{
  "norm": "layernorm",
  "init_std_qkv": 0.0279,
  "beta2": 0.98,
  "final_lr_fraction": 0.03
}
Each number is 128 + 32 x the weight over its row's rms, rounded and kept within 0 to 255. Layers, rows and columns count from 0. Numbers have three digits each. The size before them is the row's rms in percent of the matrix's.

# layer 9 MLP down (transposed), 1024x256, rms 0.0374, rows 477-531, columns 0-127
097:106151104126167134076060114152156119091067197070082131122161183134100105123125155126173067152141152092151203094108179137157133156067119170111188171140114135157135064086135151075113099119105178167132095161121155152140117142155171158124157071143087156136102162098165144138076155028162055149120112114118116098130126118157087133093157112148188153135133137196128104116148107061114119107144
092:159157153096118117114123147124156107108163196132097205125153120125110107154170122167178108115150136128111136104103076132129143171079147184091145088156152096062075122139113195075178164110176096074149147129107175094102081153130143126143111099090120118108159077120115105110149141133107126113112159158141113099164146125131139084219112175119119097133080107167123090189113170061166182122206
090:159153092048156116141068099113138138153127139134096189108085093105116162079213099157158106146107112166073126152117143108107147147144109125109093046182125155157176136185091102229146110045138097121148095091155150084161154144090153119128080046119085073146093118084159160153160172113149157143064103118121108148125131123137051112137160171114176105164129154145149128127118132133145146100130
090:160165136151197147141078174077136174095120193165226154155066077143162162159196127081097152060129169111141150158130110068129123068101105153144131156150164148207130109123117176114151124096204072101123083133096185135133140130134145112167132092083124161114091090051096112148127146113147159142176156160114139123114136165158184110158122145079110132088089180184122154149180095122091121129077
110:126117112136120143148109105142081102113123176172134123154084140091136084130109156142147106118168160101120083143142079075106125084167129136089132057111070055075127155178155178150086084115132111157114115122119140126212074126105120121138142135125097069122178142177166153179116152131086183075120168176126098175079147101150130118111129124170099126202115151095133104135043147141083099189155
104:062118093079046127109088124150119096104113161116058111105128110113145105116095185128137122187159112133112115158118093136120114077057090093135115088172130122096144141143120133176145181148108137124133144145101112143105168180225154160148060161128129161126155193225129090132174161091109125084147132109136148139106112104143071117173088131153120153078097121163148149106118154118149161093072
103:104130141128097136112079128113120132155108075130098146152112143129107136184051138149145113128104128066159155065103157166094184133087168069122106185196184181105067082143110100151083079170117145117151168165102098125140110126174128154169104150109128131073123129107110105123115135104135114091108119159093103118095100128151121157117089151116118053144098148182109049109143085144153115171079
102:133082085175172141129131134169078140131094164153147134159087160138174175184112122083154132082127103134150093092126158142200101150126127093148146129144067120112139104114124082151157151161143145143148107105090097141035116184167128098088129114140123122073138163093068116161154172158158188124129132096080165146141154114134235128148102091191132140072139145191133077121150091072115077068098
099:136128140109142130154128115086180123153184083132161104128165088136183184121134120145155161215090121163117127156145132126134151102169114135114113123155142190180100096094118143126116169160104133157156173137139193064137174033100104102096164065137170156071111190128081110081135172139097091123053088154170129085119149227146165100125097158107165125171116124132115116197149080087165157159060
100:121135120120097122122115133171107113041090138131151116121169131124121145135104075089094087145123117102067102148134157126146116144147095091115120071115169132165144102140131187083180116148176142098060096095086153107097131142140113151103105148114171163103100103077148136133094139135073131120059119175164204136110120147138130109206132120122086179096131097179155121147236118103078158136165
105:098179180089140143158156140150133150195076140137106132102095192100153146135105175159136117126189127137177123160147093117111151099072135160110111086087111131216117180065101125089148185165148097139148142201095101177165149170126117148114125081084142158132087189098080145152144132103174121140169083164147157165159129143086087149133145161121110157133085113167138141152151067103128088110087
100:132079169146143140144158135128050122134155149152154188176087114097143092107144139119142131126151189137123107119107109144092151157144121118165156121141165096120143085130074149060185071109167107085083120093155102103140112150206139125134063161140125170156143144131084053098078118132130174137111190107062116109124150171112109152123195100122143154157103117087151128167115177165113188160086
105:114117149158160089115118078075164123153131102128102112134141135150136075184185137120134086170153173093132177148130106178120160137056177134080072042093116078171143095146138169086085108204117165217151127116098216085146092150129116152126126141063093179153157126144143155131103177050135118086108130166137071126152083096165177161111132127134079124102148157102073094188129165109123124093152
093:130150074096115120127118148135135083149093099137109196155086147102189052106150207182140214136145096166118135140092123167120103133121147135180105093135124078098062124114101190130104129128140123135112131102079133124107135112099139094120127162121059181130214042125086100075131146119151129072099088110127092046116118109127106090137134112145138168162085205156147159127107155100080114114157
099:122127123153138129190144136116109077192124116172200182152149082143110107123091091122142134128086155166152097180130100132118123134121176191130140151077107163157139152154084111127089164168119140090077138137162110120120162069087075077175099125168160122110091168186100120055163140123085086167115146111145190086136136169059056125086161088189206103104171125083069137099145157169143156123050
097:042126035114082127129108139168079133072081099006118073179167119137253166124053145077144166182135188108124056186119107108149169114162112173155141143082135110083157120111109165171122154117148128156124055137126159178167138145130149177153149132159082116119061050130082138165144093140111117074156100065116134080126099112140103152113116144138139144143149121133122178130127113111107108129153
106:147107137192167086160132144142156125149138189146125130111176143163100154069090138073062098140133119085094127127165170096157135090169110140079165129120183106113165140177127093121118156094010115132096160142095097158106101108200190127186126144132151109182143194170130165166090129140180116103199184166090117121139180121078086116094192184091184161137105068143171140153139110096174149091108
096:210085171144156109105121137087139162200160120224178134162099108158069121059150097163101115073135070147146150142155125138114110148129123135139098124156141156202099112139128178149061134148145161093071223141147134069102127132134118080145095143122147134094161191222114158147193118163096124122172096162169098114138176168175147122133157102170101129131114163142147122130088132131102097072000
102:099121159133154129097164088111128065134101088187142084117106183142132171137084140117115092131093098104159136145102155194116139186190121146145125149125168122038070159102163082109132123108101093171102126163080121123163155124126153063142102112151149071082073136158105113130129120111112103159165125147094208116162141132117106100140155070139140131171202103142149180139143068132123122139165
110:125113137087140094128111106161109139071139088100146129092125140120117128116110146134128223167117162124104154123131101105167124111114134069147140089110054129191157178108201173187210125142117127096113116144105126082139101124118131137104148098164101096090076147111129152149130150132167134138102139097151156159146127125112166119152116045137139106177132174113175105092170128153152154119138
099:145113111137158106142110076128124121134189160153169122100160070136132124127130091117122020135150173157114060135133080111105083131118125113133139094058153157128137140136163119147136169191104124127136095113103099145090076122130080137121135168111127153215098085103173157182176184149168112125128122168146128055091057096139125142134122052118160161133154135169120100116166188172126127126188
105:104083112118160153131122104119151143123199164106133091155076139146107139080123108132163109119128103089135164092078154129105200135183120129129171173083144129116167125176173062077177179096118055120126112173120092121147078119222155112115035070110091133103138073153122128191116095134181118134189101100122167174116135155052132161098121179142128131118120170145142124137141084142174094111106
095:117115123130117225103066141136122140217173120102158194158107119146115218103081110157121128148110104101180085151102140103139022126092188142127159137119086121185120146150117121149113154167155206079074146136161114114100069087107119186126134090119104094132140077089140072109200120155114168128118100144076132134154159152101169142143088139115124118143151086121139103178140150114180134110133
092:171148121147140137145089117152141132099097115156121125153122128057143136183096075133112144076181065117166128134160131063110121121109117132070085167123148158124120116075112134163113145106148121136168102167159092081117123139088113158107127123099073134050100091093148103104175157105104174152114116127169148143097145071172175159116146153124138202120080130125079106129127131158102144137000
108:142096162065108150096139076113132126137187127132054076098105150074136140159129140108151187099085128149141153141128106157115212110063115113164085122089194153186160173074126108069147110158135106123079166131104111087077120116115119141116097145135140136059124138174205079093097091088105130153131132108154148077125115205168151122162150106201126151166169095030129119129124124154148127105063
103:109111165138089100104121109126168135186115111087118115099203118114148115141135118129040117148107100185075128087145086134151135114168120140195080123117160136167106144160140105100143129146157137081198129134135181096141155059168104128168146132072124091139128107082136140091187124119125160111159143130149160085160108187147130088074089071091069105216130080128154111176139137122085082060169
111:105097140110096114064161159154134078124052124127097116155080171085164070147084136080159110125166170167164144097132155056185057145112165147083105072090092108146133099154102101120164150150140123179104093137108101148106109070149082148095089202102083153129109108159129086188129120114191178160084109148162156111157090126063098171145091136129179148127193115107156120159144118149156067167109
089:246124163095130149124074092092184178184158116175182193124099098182085132088188079166093121074123096102116163167133121126156118122170125133119071111121100172237073083102103103162104152129115133118171097115129080114118136152113171143090139101151141135134120157105065129148108154063170165165101169186169187115117103166161190103139136159102121182132133078096125062143135179181161150078067
094:140165168170130162198095138062157161219135109144220193113109128110083162097142109189121115072137109094125124148135084147147095138162090112114148179167159123139188110121148125090136089146156161128126098192099144062100148096144149131120164114162173110097131102014113115129131163050114140091159099135197140151114120094180165077144102104179106123065162163094144143094110143133136143097122
101:124111098076158150093178146187139176124122133165113201136116132160123113082114179114105154104089116123104093135133142080141095080112111106073201105143129128137096100107196122090118067145088166131130122155162150104126143031144097123089102103119141149149168015137110091184128145155129157145113112117117120150095083184138161156178078111124066126148122127149162079141103110129138192074113
110:135168094115088085143152153143067153179117191122058146146120110098143099139067146165093138106155149072117143133105140107091137085151077152165116129168113173118130131148108156141134037130124162180122034132147121091139085104101150146168100137093113139181066190163123134185086129108165145127157165093069119104154175080128144164163084147163120146098142117118147169155078144135075142114120
099:151165087157069182111203175146143132155149128152170117129103148083136142147144070137129137087150124136108142122166166128122053124099127101157169157139154105137090122127099135088123168113217130139116052134187117087170078106149156097146150158049161141061136193128167070125114090183165111141133123088131092076199136125100074127196115087120161161154137124104212187119163102156145164115140
088:139090161106125169141138214198144123085163125118104152069141166085105110159063148092165161147132102134093139126106101151104101152149114068167138167159163116148072089119190120109105159114111099138089156106102173122146156119180101173101119089098078137126103049124091076181132093113128162195128118086160131106179100114053171113128140090131099104154106150120158130135133125174083104159140
114:110096069138106117135094110127096137072162102131123091169139121155191158121148122167133163143143134132095221115119141141143205106166127108146102138136115146179110070104090180139096127178122076159111129131135130150090113077049155065079109114113136146147060043180158093108149170183148172128097137137134153129092117165206125169167088150119175160121152161146086166128126160084096139083087
097:161104114165126112149176158103114140086104036113093094116172155127161042155075107045120120159085130134149107141075226144123163128119113111169132153135114184117152131090103139135070118064118152110081107209205118137189143100131189131100100177128158101084142075145102107159167069175133124158183110121108133145165132141119158110108101164089093172177142125120082168137096167165089124114030
098:166109102099089160102158153113078081128118133162162054113110131107094240110131058143108094134132114114154099154204113099129176110167173169158106153153132158097154145130160112090078109109139156155116183133153174107144136112094068136156142108121076098090164083154144132108195132119084122164085157078106150147169124109188116131127114066131086141103127133168179136115134155106162114138107
099:109140156147074159091120130108207166197101130149147134140146099154131197051110137146149194140155133151125119146125122102093133113132121102120152092061139196107126126117128125172129071118151153138146151100067090110057092091103114118146162139125244069116169177141117142120104161151123043108188115140121171086097163123164091109110106105134068137171106186130124121167155177101152187101130
102:076087125100146091059048092140150190089070084138099223164131096049130097061077156126150109114168136113113119156147152147164191205148118163098129155154086095175130174127152132129088130130130138093180081150118146145112131171123097127133132149146163148123128130150094155131139162077159115148116121080140202130141080132122109107108131162148124133071110126152144133109167154150120193092135
090:155134086090139160099074157160110122171119151140049160099132150127101128101166210114166147168201142093184096104130133113156169103131132135115147154065102138214142142073085142154144109130112145105090143137113151125127130147121134145131135102106202087131098040129131149198072115088105172122106153114173066074149150190119117098151095134126086145130101148111112083103129161122167129122149
093:141118098173165085150153137164141077127118114141082061128122151133155113116103071077111110173173184081211122134130119110108067127113179115117123009117150115218113145144125127092162167155114104152158092068122121152123131190107118087146180170134081145198187141078095131062096169130135132112132153086110098142093137102110148146159147108136137140181159117171143139167108144125155149137232
100:102175121119148102137137134097148189152046114082143114121142128070117157112144132104101102125094174122099092180155115135150118183125156100096154091172125134189142110124119128154133138138186141140200136197176119091132131115117128053143167135145138053162113095113181172162180160131131120149102160113136089135166162132156112087110169122069157112138117144179136111177161186140191070164030
093:171142131153142150038120150131075094131080139168092072176096101120096171152149051151102183112126093127092140163166094122179116120159138098084133140122209119130130105137092136088109086133103128097144153117248119143101152097086131066154079161143120128126114127134104095095117144115165121101115134173172127104139164145134142171113138143157099109060080172182137132123084166137101157146146
088:131150097139131117130110061122175175106209141161096142108160166170115071143141158140055087097101132137154102112087180090140160151127145138134132109132124159103097046068124124087093144167109121116148174140081091133175138122106139120099106103111128087117118090174126157136158111113163091068118108139130160156113111167058082118147174164105151135089144162131144176113143120167085125152100
098:215123141117121185157156128086157133162114182136125139128115085082106209097161152115117162135139097148108177134091107115133075068082108160147126177115124136149180171156133124165121172097119133127105146098156134140136109081149167088140081140147087164140146106019129109101142122134100054172162120120134147093145176130181122082104100140142136086139144120092090119153108128083143152115121
098:144087091109115142131129118120145101114097121112158133139135083166125109115091185152098141110138083163106184124151115090177081103126064131143143195164185129128104143119124132172112090114121149109104091156118110181146143066149099132118083104159127213173211179127138163113123164093203121118154161110160047186098106094070106122133116123161133104098102133149158152081081038153165094119126
098:176168112140132178139085111128198168159125152092139160071124133123079139083183146192142102057097144121116081101132114125055119119167115082139146113144120150072114128148180076167127128129156109154127100163105130111096157165148187131108145134155109125116123092098089127086121208083166160105152135174124147145128135174125121084175110098127147083131126170156084133184133193132062168147233
105:086105113139086086115127161147111111090244153172105146156150157137113146143087142128120109123123105127107185123119142141118141186052160154109118106095134160130163098142162102107129120158131081152143118157130163148119119129131182176171206097175167147119143061189142069104124151047122156058138216167124124106092109117080143153128120123120127148115197104119103146087142070138140104106160
095:157137106118151151091104114129178075163133164174145110084124143078098163126214133153125108169104163130129165078087138093165185142078171118146131142097168135132136150064092124175108061170132115053083160078067135137148137113136075149089158199062166089171133090173064121122103100155177147116127104162101073113139138136147146148096149148123180122094092176134187138096118140079124116104158
109:132129099118153112097140119134138085153129085162163144130099113128059174052127132171143047136084129127134093138192180140081137128160138110143139156103076135034117153116150138099137128174132160065135160092069109120169086135123166158151122107102168112144133188104115144108133090089126181103136131130096054140138128142112184082085108129124158112123112133118144080094133075079167141151158
100:098140071139102148116130113148065036160157156138134119187109084063165132154121117089170136129150134116132139172145156145120169100174123137163120113076133138167120193128127131159212139133084142139121182106104159138101112174152102166144042111097128093118109111181127148148243120167123137121140129160081129063133179145172114158087171140113134125163122095172100068108147123174148124127106
102:133138095088158077116147084142125113079099102089104153168182140097164189046128141176055145172129146132133109171096163168099157105114146134137079161142227140071115132145131172156128138139148111158114112117148140101159118196118148111164100192128126137087149158162140155126126126153094150120150089108187089110156158114146144111121132144147128132158130126086160184135135208150149090136117
100:107083137140113146139131124135094091101099120131130172140158105121090092120128040113134116114120075129112172088126095133084069113180150109117113110106180089078078130125109109122123109137159113117095209109093143192152147173180086091129102090134145144131125132071166085149125128151203171077149135163105128103147121125132179087125143124133191116128133093152143114158189132124124190177087
095:140170151125193135162192110100132154182069103122118065183120149163104112137117095163204055153130188131115137098152164158111143119154095133073197108164138052158163150103134090144112121119101089063108128129098155107097182202070112121087124177122212132119149175106135139144139091122189115131130113139181157125211100145097083138138164099149154138105119115070199072173111116093084225144103
105:133141113071157107136079114146081143128188163141135147112077158125131033181104122198173152133107159135096077198133107126130105083148089134152141112066138087008124135094117094149124133143097079128128109091126179104139149125134125095183170098103113142109115060161120159137110099138102121129111104066084132083124129157047143115123128143175128138113178130108174108097108148140191113176148
093:115110070152204157131170121162153087155057162098083111154154149118104136151129160091164130111140084170094164153139124134167102114148106128094162146107159108132143162113126144152147210139141174085117107150201119140093118102191157122136104100160147119111158177080088139077078128168100132180106172141141195090048156141137143103171150061117104143189130066120090157179138097142127111116145
# layer 9 MLP up, 1024x256, rms 0.0455, rows 478-531, columns 0-127
089:102115139117141193082194098160078117159132120137182084141140120132162159143115123098134155121102165159171144121109205152104152105067142140191145140101168097128132086058138044100121078088063152124110072148102070150176057114109118152186101123123158121128084144118114135155108204151152203132167123096173112090151124120109124182096098033118091106132113136145110123153060100146180125133138
097:159106159085103090166140122143167181106109176105134090103125183131148111164119111199087118125133104126173144130153164171115118090130094090134099134104215119196131099089181152125132090205195133105121117180128145104179142090136139137148129113147118171160141126121099113166159140166132091137127127115132063097079074106104137127108153099169099169132074108117115120146096060078087100144127
096:104084069108123093171171115111152142119094142058076156109164151146144124101065128102093113102085114113102112066074051169116132169105109155131106148118106125141083144146149071108122105187109152117101154149116184095083146129134092110124141155144060134179106120164096101143110082157126133145155208118070162205047111106138117132134084131134126100108094163140187099154108150121166168141151
106:117099082075167131081187136134131111054117106082153091101193162067097111149085167155104090183114093176162139107123166145124129113158144140125093130168121129120138141084160110054107119131101166063128183140184099119138102128123095138076110080113087151157129152123093120161128079128154116187172169081102126101133156134114176083124134116157092108123126108136139155073137100179075110172070
095:174117177091146107094175093119089091144119133095124110148161164093168115071163090086073125134098111107148114087167147149165105140165175105098147119133144085147116066113123100121112128151152122196040114089164108191157161118115149071130152142139116092148160179124101153107179122140154156175101130075067164132146119103112170153127142112089134148087101154100155163097107083123132089074129
100:174169114148112127130155128140109126150131107061155105107133135168177124113050098142094062147095110068105137122180101170139100146146085118145110207109158131066097089141137080122171103185114124129152103090165094085133097185135127070139080149176121205174119179127145174234070117169111167120116162161146114132140074079142134120153088129137083159082131169195131124138093125161132162089116
101:104083167093128117190136159139134138038053131120073123093153226112157144075091184099134106137135127108186110133107110133153108127099154143161151128103089136128103133133144057184113154143158131143173140143084103121129114116111151154145115116111105134118104158166157143112163139140159143141079218129102186149105142098168130083135136016153119126102159115100185126139132176126077115150070
098:051090200098092147143106091109111131084109044173131117124046112099149151131130148042088159138177124086134160122156117142153083108122116124131141138106127130122116160134151095136148135157115156122126123129077134080152117124108192107142112173083088170142109147120137106186155099152149197192078132139072142168165172170153203139102148102103102116166108127090097153145156097190100075108105
101:166111146127150100193177142137094128103139095107119122129098151117157084153132115091151163090097106102105137151134130142141167088199194119079100177080150038152106098110178077069133109193142114141067120114131115170149148095119103066137138192120098138172118183121184178103124135192136193143132103039143140090101174111107133130165116127150166102189124142154165158090106106161124111165124
106:106144154126094106146096144066152159104128138120123132093118213117126116107111179128094111110122166174136112102149058150100161088143084144136130109134099100160116074108170110126120140143103099149156109189126112080102102081147140167136145177130087104142153132136084145148097172138141147102112107105093111186085041126097139133127170109146135184060135117120075104140126092196128119186128
103:153190135125130099132123106146147134134146114082119071122170109080214100078070104159096121087048113116073077098106152109136101098141089148123123137136064095121115147139123150103181165177136094152131165090139114204098064106154117126147161094197143128184140162119121152109164152108117125180107082105188123110114091099079129146158101112130076108112118045121154140112176079108144091133117
103:187159135076077098105142138134128099119107116088172111119149133094145140163116149119093144108116169134106106189112189050076098101122105146130148202096108122170125111104151104140136111115146114166082113133127116108148141170186177091158097111122169079171124154144100114139112160128109185197152127095124148158163158165113113168090147112133181135112089080130146071099179156095176106154120
096:117136087172188104149069114129131136106081173128099108158122156094166072129145160147130060119132152107119203152188200101161104134157109113094126121127147078125141089124168111090113106199142125192104091143082125165068119185146167129140130163117107135126123134165097085120107123135189149110077166127097131091132134118171142096155149155117148195150143153104211115176094152153149146100155
092:090158143086083095116211127122145114114041155088087091095132154110121093108122168071150195191135103090135174150169076116100147076102120154103091124134089146117096139175111040124178078148121131134161169125145085138148173132078142154142152142107112157138099154141107159122105132163170169165103132113128159144083115125161119101081113124124137103123094125119098176100084151107145123122125
094:101228134129164127150118090071113097120116116145066133145111146130160110119150099113067086127136190145122140152157164169158128143147152157136173159109168078145110115081128138153157131189166147166083097123164120138131165149136178137118181139119154199140151106114138150143145123157167117134127113105095103071080098090103166124146099141157130126072125081165110098107141154149139089073127
103:118163148118072121109115147141153115156129177072100107125183163201159142117099177122085171144093142104153129090128146125132148132166177133132124103117134086131182152085105126112165127136061120142126159161048158147123095124186132067120154148114157096138117147130167181152041148141128199080134067146096100164118057142142111175156134145114207145178154143100147107169083156151186146125148
093:153161194122079106099143136105168089159099137180131129163100121083122181182142079093102087142093165137161166140130060101157134125127139082134097101105116120139159119065098118133164126096136177171130081101154140093079084095141151088102133147156083102183178175156142204159154120123151179109049153116162090157112121076121186144101128114087072098145103143130131121094126140112092121114105
105:069070180177097154140132082081139122162140157080135144125121172115194129060107107103103131100150132100087136085140099163155119145133141144093118094087093086100146121162110048144166136174127095154138110122097122138115159162129091165106142142170102118132071156143145050206107153167189168117067189118144119096153065146136130152125173109148120129079173103151153141093118145143161136160142
107:122172140080106106127151144085143186081106117114101053116153154125139082116149101108107121156069139123195172121124161150192118093123107076173114167087103138155080147120160095128181052140069122148092150096079077126154129142165140143154147122173117113097151144148150149082084131108132078096102123091113155124066107118116163143150057099190166098190111131056160163149199094119130154145124
106:106087120116127108165171145111176120148082145156132100102096192164114095112080091081101078122131132174183131069130107104138089125191086117130129132121140165129117131107171081083176137219113125177124098184127148191134130157143094195118121124224122119156057146154156107148159142121140092096160174099102084164089153136112145172068122119107199182153094097084172158151152061060119090127084
111:127148082102104096128148127142120098120081090130097110132098107128124108157147112104064178092114150163150071058119116099109135109091085120124138148124195142098081119097138086086158125161137201127150135124053119128173142143140150095127135142150178156111160155147125121140183147193127153096145189145166151100133119154081166114116113128129173210119125073098129141175094151079055108134096
099:129099108113132155169129091181160126096080084101161110125168103072135101102055118108096110171133123113116156154129111188091090161186142120092114171104180113109160136109078131137122111160163083121155087061168144111152111138168157117180169161150117184147145200095144152166125101201123127113138153134108074103128166105088156100122125164106110179113097109146143154146085183148118121166111
092:124210105164146112184137116141115136208077135103100145066120141160126139107141091099086146149076156112082147161115144149126104071113136111139119136123097175072161048183134149107096076189113129192052143110097161106129115113170133089135185136132104113172120115149150161117022156125146103076134172153149128120119129080168110124116099117137125077118129122104121125170206157113132184135093
103:094121134135078154159115084085126113145138111099124164130155122121183128126153148144119123126109172153170173137108061183185069093112130101178134113136092141113114113100141068131159075120123145061066111179087105123125155110126163103150148115164148143100112145179105115149090098110130142101111129134133159169145086161155191103135097099100054119132130129097189162080120130119110127169100
102:106144123150087021176166120088133150054131094183099182137116097154115099093153137121109084121158164072103103121212124135177132143154126188163062144102115101106102103070164054117142121145164165165096139089144136141057111114094112128145161124073104142160084146167178131150191139170125134088097124119141132115136110152110131150104057096075119155125082131087193088098122090187098080126129
106:120167118064121131161115141112108136146091130070115077055155121117148097143158173080148062171129140121184109155107056161128151171093199167180106063148099122113087147147143150106134121166150161162150105141106149160078113119155049068103172166080080144107098126153170125095107077148147149131106129126117087135099090095140173127182116078119083108087142131130130085145155154137121106123082
093:158125092168131153183128156159133133144125140080114109111133089172118109074091122145108104171101170108133121061121152179111129144098093139155104133143151096187129118134159081076146125148196153093065136159113140173142115155145086066166165168123107171126142100145145078137139118165140058110177166044107140091143106064103091106112080059138109117078133144122149143121106095140114098131154
096:036154116111090159097102165149106126112123134110098078119133145099176139064109051114048163181075146143087137092135190164111129130184084120117112161115132136162138097195139160097128129206096161095110144111099088105106127142140146149165124135130092148145113131079136160178118101164208107155081167126102104130125137097152109073127114144126114089189088115157180111086159119085142100156121
105:131160147099129046114100106144126196131137167093053123139153188110143118100096154119117182150075164123087116136092112178165120114112084116082104090159110151128138106177150084143205091066091095128143138081099147189114161113146066122139135081120088127135123113160108141101106158110151107140170108119146171116175127080128154096133084107131100138069137133140160117083080100132125174115070
104:110140119171112053190117127153128167109113096184128113087176112116212094126137105091127145064134132111138132102145103172153111134142100079180139130127042076133129106152148115089064134151104153120144122164103122109213094070129065110101138115171123099129111158138114063171171090111095119088097115130106156117115099160188078103187101111130107161112144110165151131140145078145122099144136
102:107080066129146129160194123155118124134058097178111122099150112120069094114152137145051110161085161167160113132123169092158169104159094136158113179124108137128120132113161146107107139146101098149121143165147088147160181150151139053163108158101109175189138166132095093128085134165100154141142141114140145086149127116155126155154052133172146090138143113110124114138088143158081148134109
096:146108162128133125128177155169205113109150102133136125108138217096154117107076124114133112183200085150153147135146150105149099176085128125238114136162191163111163121096125080128160119122117159158141119178066134147078143107176162107101183166115087136139130115165092157116128153134140161163166144128095136166070135104127094109104029120108138065136143161170119084120131153143148071170129
109:130106126106093140168180138137129195140085091149094141137136167099118125084161175133126132205164147163223101148154188109155146148143177152135142104112125127146123128091160130102149104139156135210113120181141139102123155109111159115138126114165154142132113143119097069189096131172159152138111156121202132105105128143178152117123108064122164136089089118112077161132143120074120104089114
098:139134174099132123114101101115173140143157135141120109074123130082099115125153131143099151197169105096107119119151164120176162129171069145138113115059135136128048168156141090054133170107116121128144124132142169137146109167168131147156173136112164093166148126158087142162140124167088165110091132096087121144106134098170128134135105136080145145067108109077143125050114106099156141133114
104:170097179142120133140185122156096148123085155148085153109178148121166144097084213123133126120130097119135142190096252156119124103108138144088151153085077110145125130119130148147112136117113091108127148112124088203070127146126160131111097121150179151167139133104059130127122091142187164182163102089078132096060118105108133185114090089187121112108188078175128105134186136166177118153117
097:143147135100071172123157122058137126100097076098117133152150147105134116160181155088095074127107053112145120151173140152128131067169118108146148103145088131154158195104191139051108118124225091109125137072138134106147096131143091110149113122142106115128108125168119125143185102131107135175146136110051135181114064109213119152098032111136130122104165086055145091108141103137148164157058
100:140107164118096149154189132108176071123132133188096164144082180157100051114124161118125089100139138134151126103150102133081124071144124074140100161121198149152171108162164108078125117167181108068115174190142136121111109136136123082155196143112135180114109118141132151170174113159076136115134146149096130180118101039129099130109094055161140107156154132139126080169109115153176111133109
098:165141166118155088110100099097095098150124119079140115148178121150105150147090150136108125108086133124164185119138132130106118135168060045139144097101138103129156112122167088140146125093102134166179092134145123147111090156194120107114156123102067146108140110138127133115065139178145164162129114132056175186142132147100129187163116132148095132111112151083162147124167118136165149166125
081:145124141120103126158100106074131173090148143090158180153128134087080116095165132131143191117108137116102125178153135143114150093119077092192108152091099114117110133107152143176095112087162134123068173150097144145173117097173104123163156105146164184095101105220125111158165092138165095108093130107156109125151155111156179112038137158138146065092114109119122102086123125144188160109119
095:105097128156112103136175147178155093075124120144073151118094124102182092129143148118141109138161100135166162111153130169132175136093117124124082137107121142100164125105101155153128083113151149078083157096133088182126107165159147110108106086108149140094067163088138104144113189123129096106140156070119143132151133139099184163153130051096133170129106137118123140148141136130057156123079
092:124108128068126110169186081138129187105123173179060083108093210119139122123155199077096117141144123103119115194096088094124138107098123155159170149076087059142111104150144136136130161163121171160107167126075106113097081111121113068104111171118158086130138133173098120084110124133141075153154088154159115157142110136104200159086181123146121114126186098171163134111142180127063122134135
093:122102134097153090109112142170124146155114058088152098164149143103154116143059120131154149112100164127119074102131112193145178131118097105125126158144145115145100165102152152107187138161157110110102112097126077130109144077132147137160116155172063178106176124115125071157153150152114122129135166081113019065123179108135126132103095112129131130174135084144131090140141106153209140138131
098:149149106145175082121152181133159127123121129139114141090109169138128111115120124051149085115133172096098158097164140189135154156082192105118100081060202147130033095136118106103127083192122145103129147160114141142141081159139060061130170170075087088172126160104147113126112140108143135132133108102100173150077143053132140143131139129128161151084150165146158112071087117134219142144118
094:133159168107104085093152149144134163151154147127136122065085154123171141111100094089187121162101189068124095049109093195118092129159129120166097138118131100148105132170148165152132122178138107101103127132186110099118076104151148082149164150119172087146104140151151138179117051116098086141105113058143119113116149092125118086084111091109170157170195091172186087097121137127152095144132
096:143126105147156113118112161160142107122057124117088078110100136105183059134110112129153176192097105111111149103147148114169155124193100141127114152105101106125105174146126120131130134192104115163102155184063122187175143106128184100145194155096142114114134130115135155140139099103115144143139140120135141134085147092164129090111114135160089147152137131120206124119130168145154079158106
107:181089111153105109074172116125167170150077192072140103125061137147147029172143142114103144142143120138105175140167099162135108112151106080085111115112111134150092124106133131119182126124157089154172116124075089148121100125145083079138108166120163171134143143128199141144121128117162160103068147122122133165150152158086150189094111139188108130189095112146170182146160087076090176152094
095:095125133125156146167143159100081139095098104106103109102133136170125116065123133158099193162144127150110154151153166170141112125146077067090105177163050138125135137113195083156146089086119159164112137109159145108121169153124162078177127094179127106161083162141130144092071171119106114097129186098137143139146133109125121122122124133108073160153142156112124064127133111091129127103123
111:111112133125124125111095075142171100109100060100108130140130152131172118136108158157127128155142129152121091115146125141126121164088105131137105126111129099119128141128191123076137114158149105182074083151116130147121119166115088085186141168165128125108164159141127121072145142136104123124136199145115145099150085146144148207129061110154193153156134072127155148079093152102086098132102
101:171129103110117104152112093138149089090118119129159145098188188075120093145146149094127154094111183087131127125156148151115083072129164133125152138094159149109128088096154108048097147164197122106093059066131169064093187131118208152057156095125183047113146143148188111094089128094120141129095112140133174096113039083133117113118174125139093169127122174139122128083105122108143101129113
096:170135106122172149146148107035124110114137141089114086149170164144158122094096142084133099107156195119140167114188163160107121114111120152133144133152083114065078135108149173146167177090119096154149136107120109171126171153135128108161104166114129137217091154161086187106078169144095111089093121144123077183072127147075069128128134135121159190166146136154161114149164142151169090122102
097:104175115138107078121114173109117159147136162108098093081164125159131103124095140143175123113101179137170120136057152189102159147091198139143057056140139116126140055135118123113155078123099147107083128150099122112074117148173116134094122142145136148102110142168085145108144057133164150142144086128152167138146125078156099168118093130148138137125166131126112153156186176138169087047100
092:122096111065114101116118145096139123069081189112079150135102124105209118102106177144109130105106126163127152103148154090111103113167081094126162110146098124131042129130090141136190093102046171147115092154086126124106089123087170109159105144108129152086195147121128148135087099148125130108114160100139199191086132130152150106143186146165180149056139120174122084154168111144033127157132
107:094198115114157114161103090106098149085115134073151090089118159130180095090125089164155133143055110148157109117131186132133110149149155139149080091150123096144146094140100129145108084100093154197049172086123093058146093118146210160114165163160095152071076139181143109118127154158100112139167141119171112079156051151107083154116132097102182183126139146123135145131174156178126129117108
089:179186092132130122102174151068182139125146148155146109168092159139096114067144150135130120067110142131138188079133141162127095137120144073167161133129129050117156085163108108092152070109126133088156118125096160132106161101087145114142146112140158172163100161133158170111190121126127133152110123120105097128175094065121120092131161129139196157078181142165111055134122098151192094080125